Weights of a small transformer language model: width 160, 6.97M parameters.
Each number is 50 + 12 x the weight over its row's rms, rounded and kept within 0 to 99. Layers, rows and columns count from 0. The size before them is the row's rms in percent of the matrix's.

# layer 13 attention query, 128x160, rms 0.193, rows 30-39, columns 0-159
115:42 49 54 49 47 38 65 34 68 18 45 56 31 43 37 64 38 50 61 43 36 52 41 68 38 53 62 74 53 53 56 43 38 58 66 45 55 70 67 51 46 51 42 49 58 56 53 44 70 61 48 77 53 48 68 51 40 68 40 40 46 54 49 14 48 63 78 50 51 54 45 45 45 30 53 36 52 80 38 40 52 57 69 50 51 61 57 63 41 47 58 47 46 20 50 35 57 68 64 38 45 61 67 61 60 64 54 47 68 39 45 39 50 48 35 41 50 27 45 51 61 58 48 43 51 72 49 59 52 39 51 61 41 65 37 62 30 64 40 33 41 37 46 28 52 38 52 26 44 52 57 53 47 36 37 55 68 60 40 58
115:72 54 48 55 72 55 37 51 44 56 48 64 25 78 44 32 44 61 62 55 51 47 77 58 62 44 62 57 57 44 40 77 64 60 68 45 45 56 54 58 38 47 39 48 57 48 37 33 52 53 33 52 31 39 41 46 52 48 42 44 49 42 53 48 66 41 48 67 51 34 50 49 53 56 38 66 30 26 67 51 59 46 66 30 50 58 48 59 55 28 32 60 48 49 83 47 63 54 70 54 48 39 53 46 59 60 47 50 46 59 55 18 45 52 49 63 72 64 54 74 41 52 67 51 61 61 43 15 41 43 53 63 51 65 62 54 45 51 48 75 32 45 50 38 57 25 55 41 36 31 60 50 46 45 45 60 37 46 59 55
111:45 48 56 43 50 34 55 49 47 54 54 34 70 60 38 25 72 35 38 60 51 38 44 62 48 43 80 43 44 51 35 43 60 72 45 58 35 36 55 78 59 56 45 48 25 55 43 53 51 44 27 65 60 68 40 57 33 71 28 34 66 70 35 69 56 62 45 51 43 61 62 48 42 39 44 31 37 48 57 51 30 46 74 60 29 65 46 44 50 42 31 40 40 57 62 59 28 50 33 39 34 54 38 46 40 58 59 66 44 44 59 49 48 67 49 60 41 59 46 41 42 54 49 57 58 42 57 65 44 63 71 47 35 59 48 75 46 59 48 39 56 54 47 61 64 50 32 41 32 55 47 49 33 61 26 60 46 57 40 63
103:56 53 25 63 57 36 41 39 72 59 41 43 41 53 19 48 52 50 55 45 56 75 39 61 51 69 64 50 46 52 55 41 57 37 34 60 35 58 46 27 30 46 55 67 63 78 51 45 33 43 52 45 47 44 76 56 52 41 49 46 23 54 68 54 30 56 43 47 25 50 51 58 40 58 68 40 44 32 42 29 51 68 50 44 53 42 51 59 69 60 61 69 40 48 37 52 61 60 65 52 42 47 47 40 38 45 58 45 53 63 54 67 52 51 54 52 46 53 51 64 59 55 32 20 59 52 47 38 63 70 40 25 34 53 44 51 54 43 43 59 49 63 46 51 60 55 32 68 60 55 44 34 61 64 34 67 36 39 21 65
116:59 44 35 49 43 28 61 48 52 43 62 45 54 56 48 51 38 62 48 59 21 55 57 30 34 54 43 51 26 65 70 39 56 64 70 57 58 76 51 52 49 52 51 54 34 65 56 43 59 65 57 73 38 46 32 51 47 37 45 69 51 50 35 34 60 43 84 47 43 36 27 46 62 57 50 47 54 56 48 42 38 48 26 45 34 68 36 75 47 61 46 56 46 45 28 41 52 32 35 56 32 58 37 44 35 18 59 54 68 41 37 40 42 40 55 59 51 40 60 58 54 59 58 47 50 38 65 46 51 42 51 46 65 68 45 68 52 52 40 59 50 47 55 29 55 48 62 45 46 37 73 69 30 43 46 54 22 68 52 49
106:42 56 65 66 55 57 46 50 55 65 33 42 48 30 46 54 71 25 59 54 70 62 52 52 66 67 40 57 41 42 65 37 36 79 43 37 40 67 63 63 54 45 47 41 53 50 53 17 54 42 45 54 50 35 38 48 33 56 50 69 66 47 60 36 35 49 62 67 61 32 57 48 76 69 59 51 56 49 40 48 62 61 50 42 37 38 65 30 28 66 58 43 38 61 66 50 36 36 54 51 44 54 56 42 60 26 50 62 83 58 47 58 40 44 52 28 33 47 37 46 45 69 63 39 58 38 62 59 53 60 58 40 57 42 32 32 66 30 75 56 33 54 50 62 47 49 36 41 51 47 41 38 53 48 48 53 58 41 55 61
123:39 37 49 54 56 64 51 52 44 53 61 15 51 34 54 54 56 43 46 54 19 52 49 63 48 55 58 44 57 79 73 32 49 47 64 52 26 46 49 44 59 39 48 57 61 61 51 43 57 40 50 60 37 54 56 31 45 51 49 51 35 50 29 39 47 58 57 48 57 51 43 32 55 48 44 60 64 37 63 53 49 63 33 76 63 54 56 48 41 41 43 68 49 47 65 62 57 34 34 33 48 45 51 67 36 54 53 36 62 49 49 57 46 58 35 64 66 49 43 26 59 56 70 26 47 69 34 30 43 61 42 40 55 45 69 41 43 71 37 70 64 48 33 54 54 37 43 31 33 86 65 69 39 56 54 54 55 62 39 32
119:50 41 50 37 42 47 51 64 58 57 48 29 43 44 28 56 24 53 76 32 67 51 55 36 43 47 50 84 44 58 54 47 42 42 58 35 68 52 53 31 69 71 78 44 54 78 51 40 46 47 40 50 42 41 54 33 57 56 50 39 79 73 40 57 65 45 42 47 60 35 27 48 48 58 72 78 43 37 48 54 47 51 64 50 41 65 71 52 32 45 36 81 49 57 52 53 71 33 59 71 61 43 63 42 55 48 48 64 51 44 50 48 57 59 53 58 53 57 44 45 39 46 47 59 49 48 54 26 57 51 58 34 31 54 33 53 38 61 55 70 39 48 56 52 46 38 49 41 51 40 72 32 44 45 32 63 57 43 57 51
107:46 43 40 45 52 45 39 32 50 57 60 58 46 35 59 36 46 25 60 58 47 55 67 20 59 44 50 62 82 67 45 36 61 38 44 55 40 49 61 48 44 43 67 39 63 62 46 51 51 58 55 52 58 55 35 46 64 43 31 22 64 59 48 36 30 63 56 69 72 43 63 79 68 47 57 39 58 63 70 61 45 46 24 74 60 52 59 53 54 41 52 61 68 47 65 59 46 50 45 50 56 47 64 72 47 37 59 54 38 65 51 42 47 47 52 36 65 53 45 47 62 40 64 54 51 62 53 56 48 35 67 65 52 76 41 57 80 35 50 53 49 55 40 35 34 37 52 41 49 71 47 49 55 33 24 54 31 45 47 43
117:43 62 36 45 52 45 43 66 61 49 28 38 66 60 59 23 58 58 42 43 46 41 64 32 57 47 52 67 30 35 63 31 37 43 53 50 62 37 41 67 26 39 39 31 43 67 71 68 71 42 73 35 68 56 66 54 52 61 49 68 70 67 53 44 64 53 62 47 54 63 49 54 59 51 63 43 55 53 57 46 64 46 39 32 32 70 40 39 38 57 28 47 34 55 78 59 44 57 42 69 34 44 38 46 45 79 48 41 46 75 40 45 68 47 56 48 52 50 65 38 51 51 56 60 45 65 54 55 52 52 57 63 50 53 65 54 50 57 49 36 44 30 46 58 55 41 55 46 38 48 46 29 40 40 84 50 62 43 42 49
# layer 13 attention key, 128x160, rms 0.192, rows 30-39, columns 0-159
114:67 24 35 45 40 52 48 50 63 45 56 33 57 49 61 38 49 38 34 65 55 52 58 42 67 51 47 44 43 74 20 54 53 44 51 52 66 56 50 43 52 52 48 44 55 46 53 49 67 58 50 65 30 48 20 40 60 60 56 60 33 48 37 53 41 46 65 52 62 28 71 48 30 44 50 71 47 37 51 61 52 71 63 68 52 59 59 78 48 41 50 56 58 45 45 45 33 35 44 55 57 50 49 41 34 44 44 36 48 43 39 57 73 24 64 58 60 65 38 30 32 49 47 49 31 40 66 46 55 62 55 63 75 48 61 48 75 47 77 73 32 55 62 57 41 39 37 46 40 45 65 31 39 50 60 59 51 48 66 36
124:56 53 58 47 46 28 82 54 64 27 50 35 50 28 54 42 48 50 50 51 55 45 38 59 62 58 38 47 53 41 44 53 48 41 49 39 45 45 64 44 55 60 55 59 49 43 24 66 62 78 46 66 44 51 76 58 45 40 32 16 41 57 49 35 46 45 81 47 53 47 43 44 73 65 46 33 38 57 55 37 60 44 29 51 37 54 58 55 67 33 62 65 59 43 66 48 55 53 34 32 75 62 64 77 52 42 58 54 54 52 55 55 41 56 67 51 62 62 49 70 46 32 38 29 72 47 34 44 36 50 40 48 41 30 47 44 32 59 43 46 59 45 53 48 51 56 68 55 45 42 43 45 45 70 32 48 45 43 66 68
104:56 19 53 47 61 46 47 56 77 54 51 51 31 61 64 42 73 50 68 54 58 50 31 43 49 25 60 46 53 55 54 26 57 60 46 34 73 29 51 61 57 23 54 45 48 51 53 31 68 28 55 49 63 54 44 50 50 34 58 14 66 61 49 54 49 48 62 39 61 52 43 57 55 23 48 56 40 71 48 56 48 45 56 63 42 52 64 59 64 61 46 52 49 71 56 41 46 57 74 56 38 41 58 39 46 57 48 29 51 36 70 62 54 54 42 31 54 55 54 43 52 60 69 61 69 56 45 54 46 40 30 38 45 69 59 61 68 57 56 59 61 57 49 60 60 37 40 54 38 54 50 29 71 70 30 46 43 51 40 64
110:54 55 39 42 69 50 64 51 26 67 40 33 60 58 45 55 61 62 43 49 26 33 26 58 38 68 46 48 50 62 54 41 20 53 46 46 39 52 27 58 51 66 80 60 66 56 46 56 35 54 33 48 52 28 52 65 44 56 47 57 46 59 57 50 15 47 41 49 52 56 51 28 41 74 55 55 49 69 52 78 60 34 46 63 55 63 45 21 58 55 58 41 41 46 65 54 34 53 56 39 42 48 53 40 36 54 69 50 56 43 40 73 70 49 48 67 61 53 44 64 44 49 46 42 55 40 54 33 67 46 46 34 38 53 61 46 48 65 55 43 45 35 39 73 52 63 43 29 59 59 35 23 54 48 51 58 46 51 44 56
120:53 54 49 71 53 50 47 47 60 27 71 07 38 75 32 64 49 71 43 43 68 59 48 46 46 57 31 55 68 66 41 39 44 42 45 69 38 49 68 37 29 52 51 59 50 44 48 42 40 62 55 63 56 55 47 52 58 49 37 22 66 29 58 54 61 57 45 29 47 48 48 36 42 28 59 61 55 62 69 63 61 50 65 38 54 57 57 58 60 45 41 44 56 53 47 33 51 32 69 51 74 49 53 52 53 40 40 62 23 37 40 42 56 29 60 75 70 45 32 55 67 50 43 54 60 41 41 37 57 57 43 54 34 62 45 64 38 46 37 44 44 48 76 31 51 46 47 42 59 50 66 58 37 55 45 41 53 53 47 45
109:33 55 51 43 50 56 52 31 74 68 44 30 45 54 55 58 47 32 62 53 36 71 46 50 42 33 55 54 57 42 64 40 41 55 60 38 59 49 71 63 44 74 52 37 54 28 41 56 51 64 41 57 53 60 60 40 46 50 78 38 55 42 48 42 49 47 58 59 65 65 55 37 52 58 50 43 59 53 23 70 76 39 34 33 62 46 51 52 43 62 57 46 58 56 38 73 69 52 21 67 30 56 62 42 47 57 45 23 35 78 51 42 69 37 50 62 59 40 39 56 71 48 45 50 61 30 55 28 47 70 49 58 30 45 47 45 36 43 33 67 49 59 54 62 57 63 63 35 42 66 60 62 52 53 48 48 62 49 46 45
119:44 40 61 31 46 51 43 54 43 39 85 57 69 75 44 45 46 56 41 42 51 56 48 29 52 39 55 51 24 37 49 48 57 26 60 63 62 46 40 39 52 32 60 47 50 41 47 24 68 54 58 48 54 42 54 52 66 34 42 71 52 41 56 52 61 71 55 50 44 44 49 62 38 45 63 66 40 56 36 45 62 46 53 49 64 42 26 47 63 52 61 52 38 41 65 51 59 47 68 54 73 46 61 52 58 34 54 50 62 55 79 39 49 52 54 46 61 24 28 74 48 30 70 36 41 63 43 50 45 70 47 51 54 63 36 45 31 50 36 37 39 56 54 53 54 53 69 57 77 62 62 44 33 63 42 29 41 67 36 56
120:56 40 37 56 55 55 64 56 44 29 60 29 62 52 67 44 64 55 65 59 29 54 61 44 54 51 55 41 67 56 60 45 40 51 71 68 52 62 72 66 42 43 46 43 39 45 52 46 42 43 33 71 40 55 51 37 42 41 52 26 75 49 42 24 43 46 52 40 61 57 50 63 65 48 58 50 39 73 47 59 24 55 50 59 35 52 39 57 32 30 51 53 49 35 53 57 73 77 41 43 66 59 38 72 44 57 60 57 55 68 67 45 31 67 52 62 74 34 45 46 45 34 54 18 35 49 43 31 60 48 52 50 56 47 45 52 36 72 49 38 56 34 63 41 42 53 42 38 36 64 37 48 49 46 46 49 54 72 49 62
109:39 39 27 42 67 61 41 45 58 53 58 60 43 38 69 48 50 47 32 65 61 49 67 63 52 67 57 58 48 74 67 37 62 27 57 40 41 56 54 59 71 53 68 54 57 54 65 50 55 43 53 51 49 41 41 50 54 37 31 35 43 49 58 58 44 47 41 47 56 56 46 53 57 44 51 52 42 52 44 57 61 49 53 09 73 46 42 60 54 36 29 35 37 56 55 43 53 40 44 33 45 62 49 59 53 61 60 54 37 55 40 62 51 42 32 56 27 45 50 70 45 65 46 68 58 66 59 62 31 48 61 44 43 31 33 43 61 47 61 76 42 68 57 17 68 27 58 47 48 48 54 63 46 33 36 48 27 28 47 76
113:29 54 50 38 48 81 57 40 56 52 42 59 57 78 32 39 62 30 57 58 61 49 34 49 33 40 58 33 51 37 24 48 42 52 43 36 50 69 53 63 56 62 52 50 46 41 61 51 58 37 67 50 55 51 50 37 47 50 57 57 53 42 58 55 61 56 26 46 64 59 66 46 54 68 59 41 49 36 58 62 68 39 39 56 23 30 36 44 64 51 44 65 55 40 58 48 56 57 64 62 85 55 47 85 50 54 60 52 13 42 41 37 36 63 39 60 45 49 54 52 58 42 47 55 64 53 47 58 43 36 38 43 61 42 65 44 73 59 60 41 52 27 49 46 55 38 51 61 40 38 51 53 47 66 67 72 45 27 61 54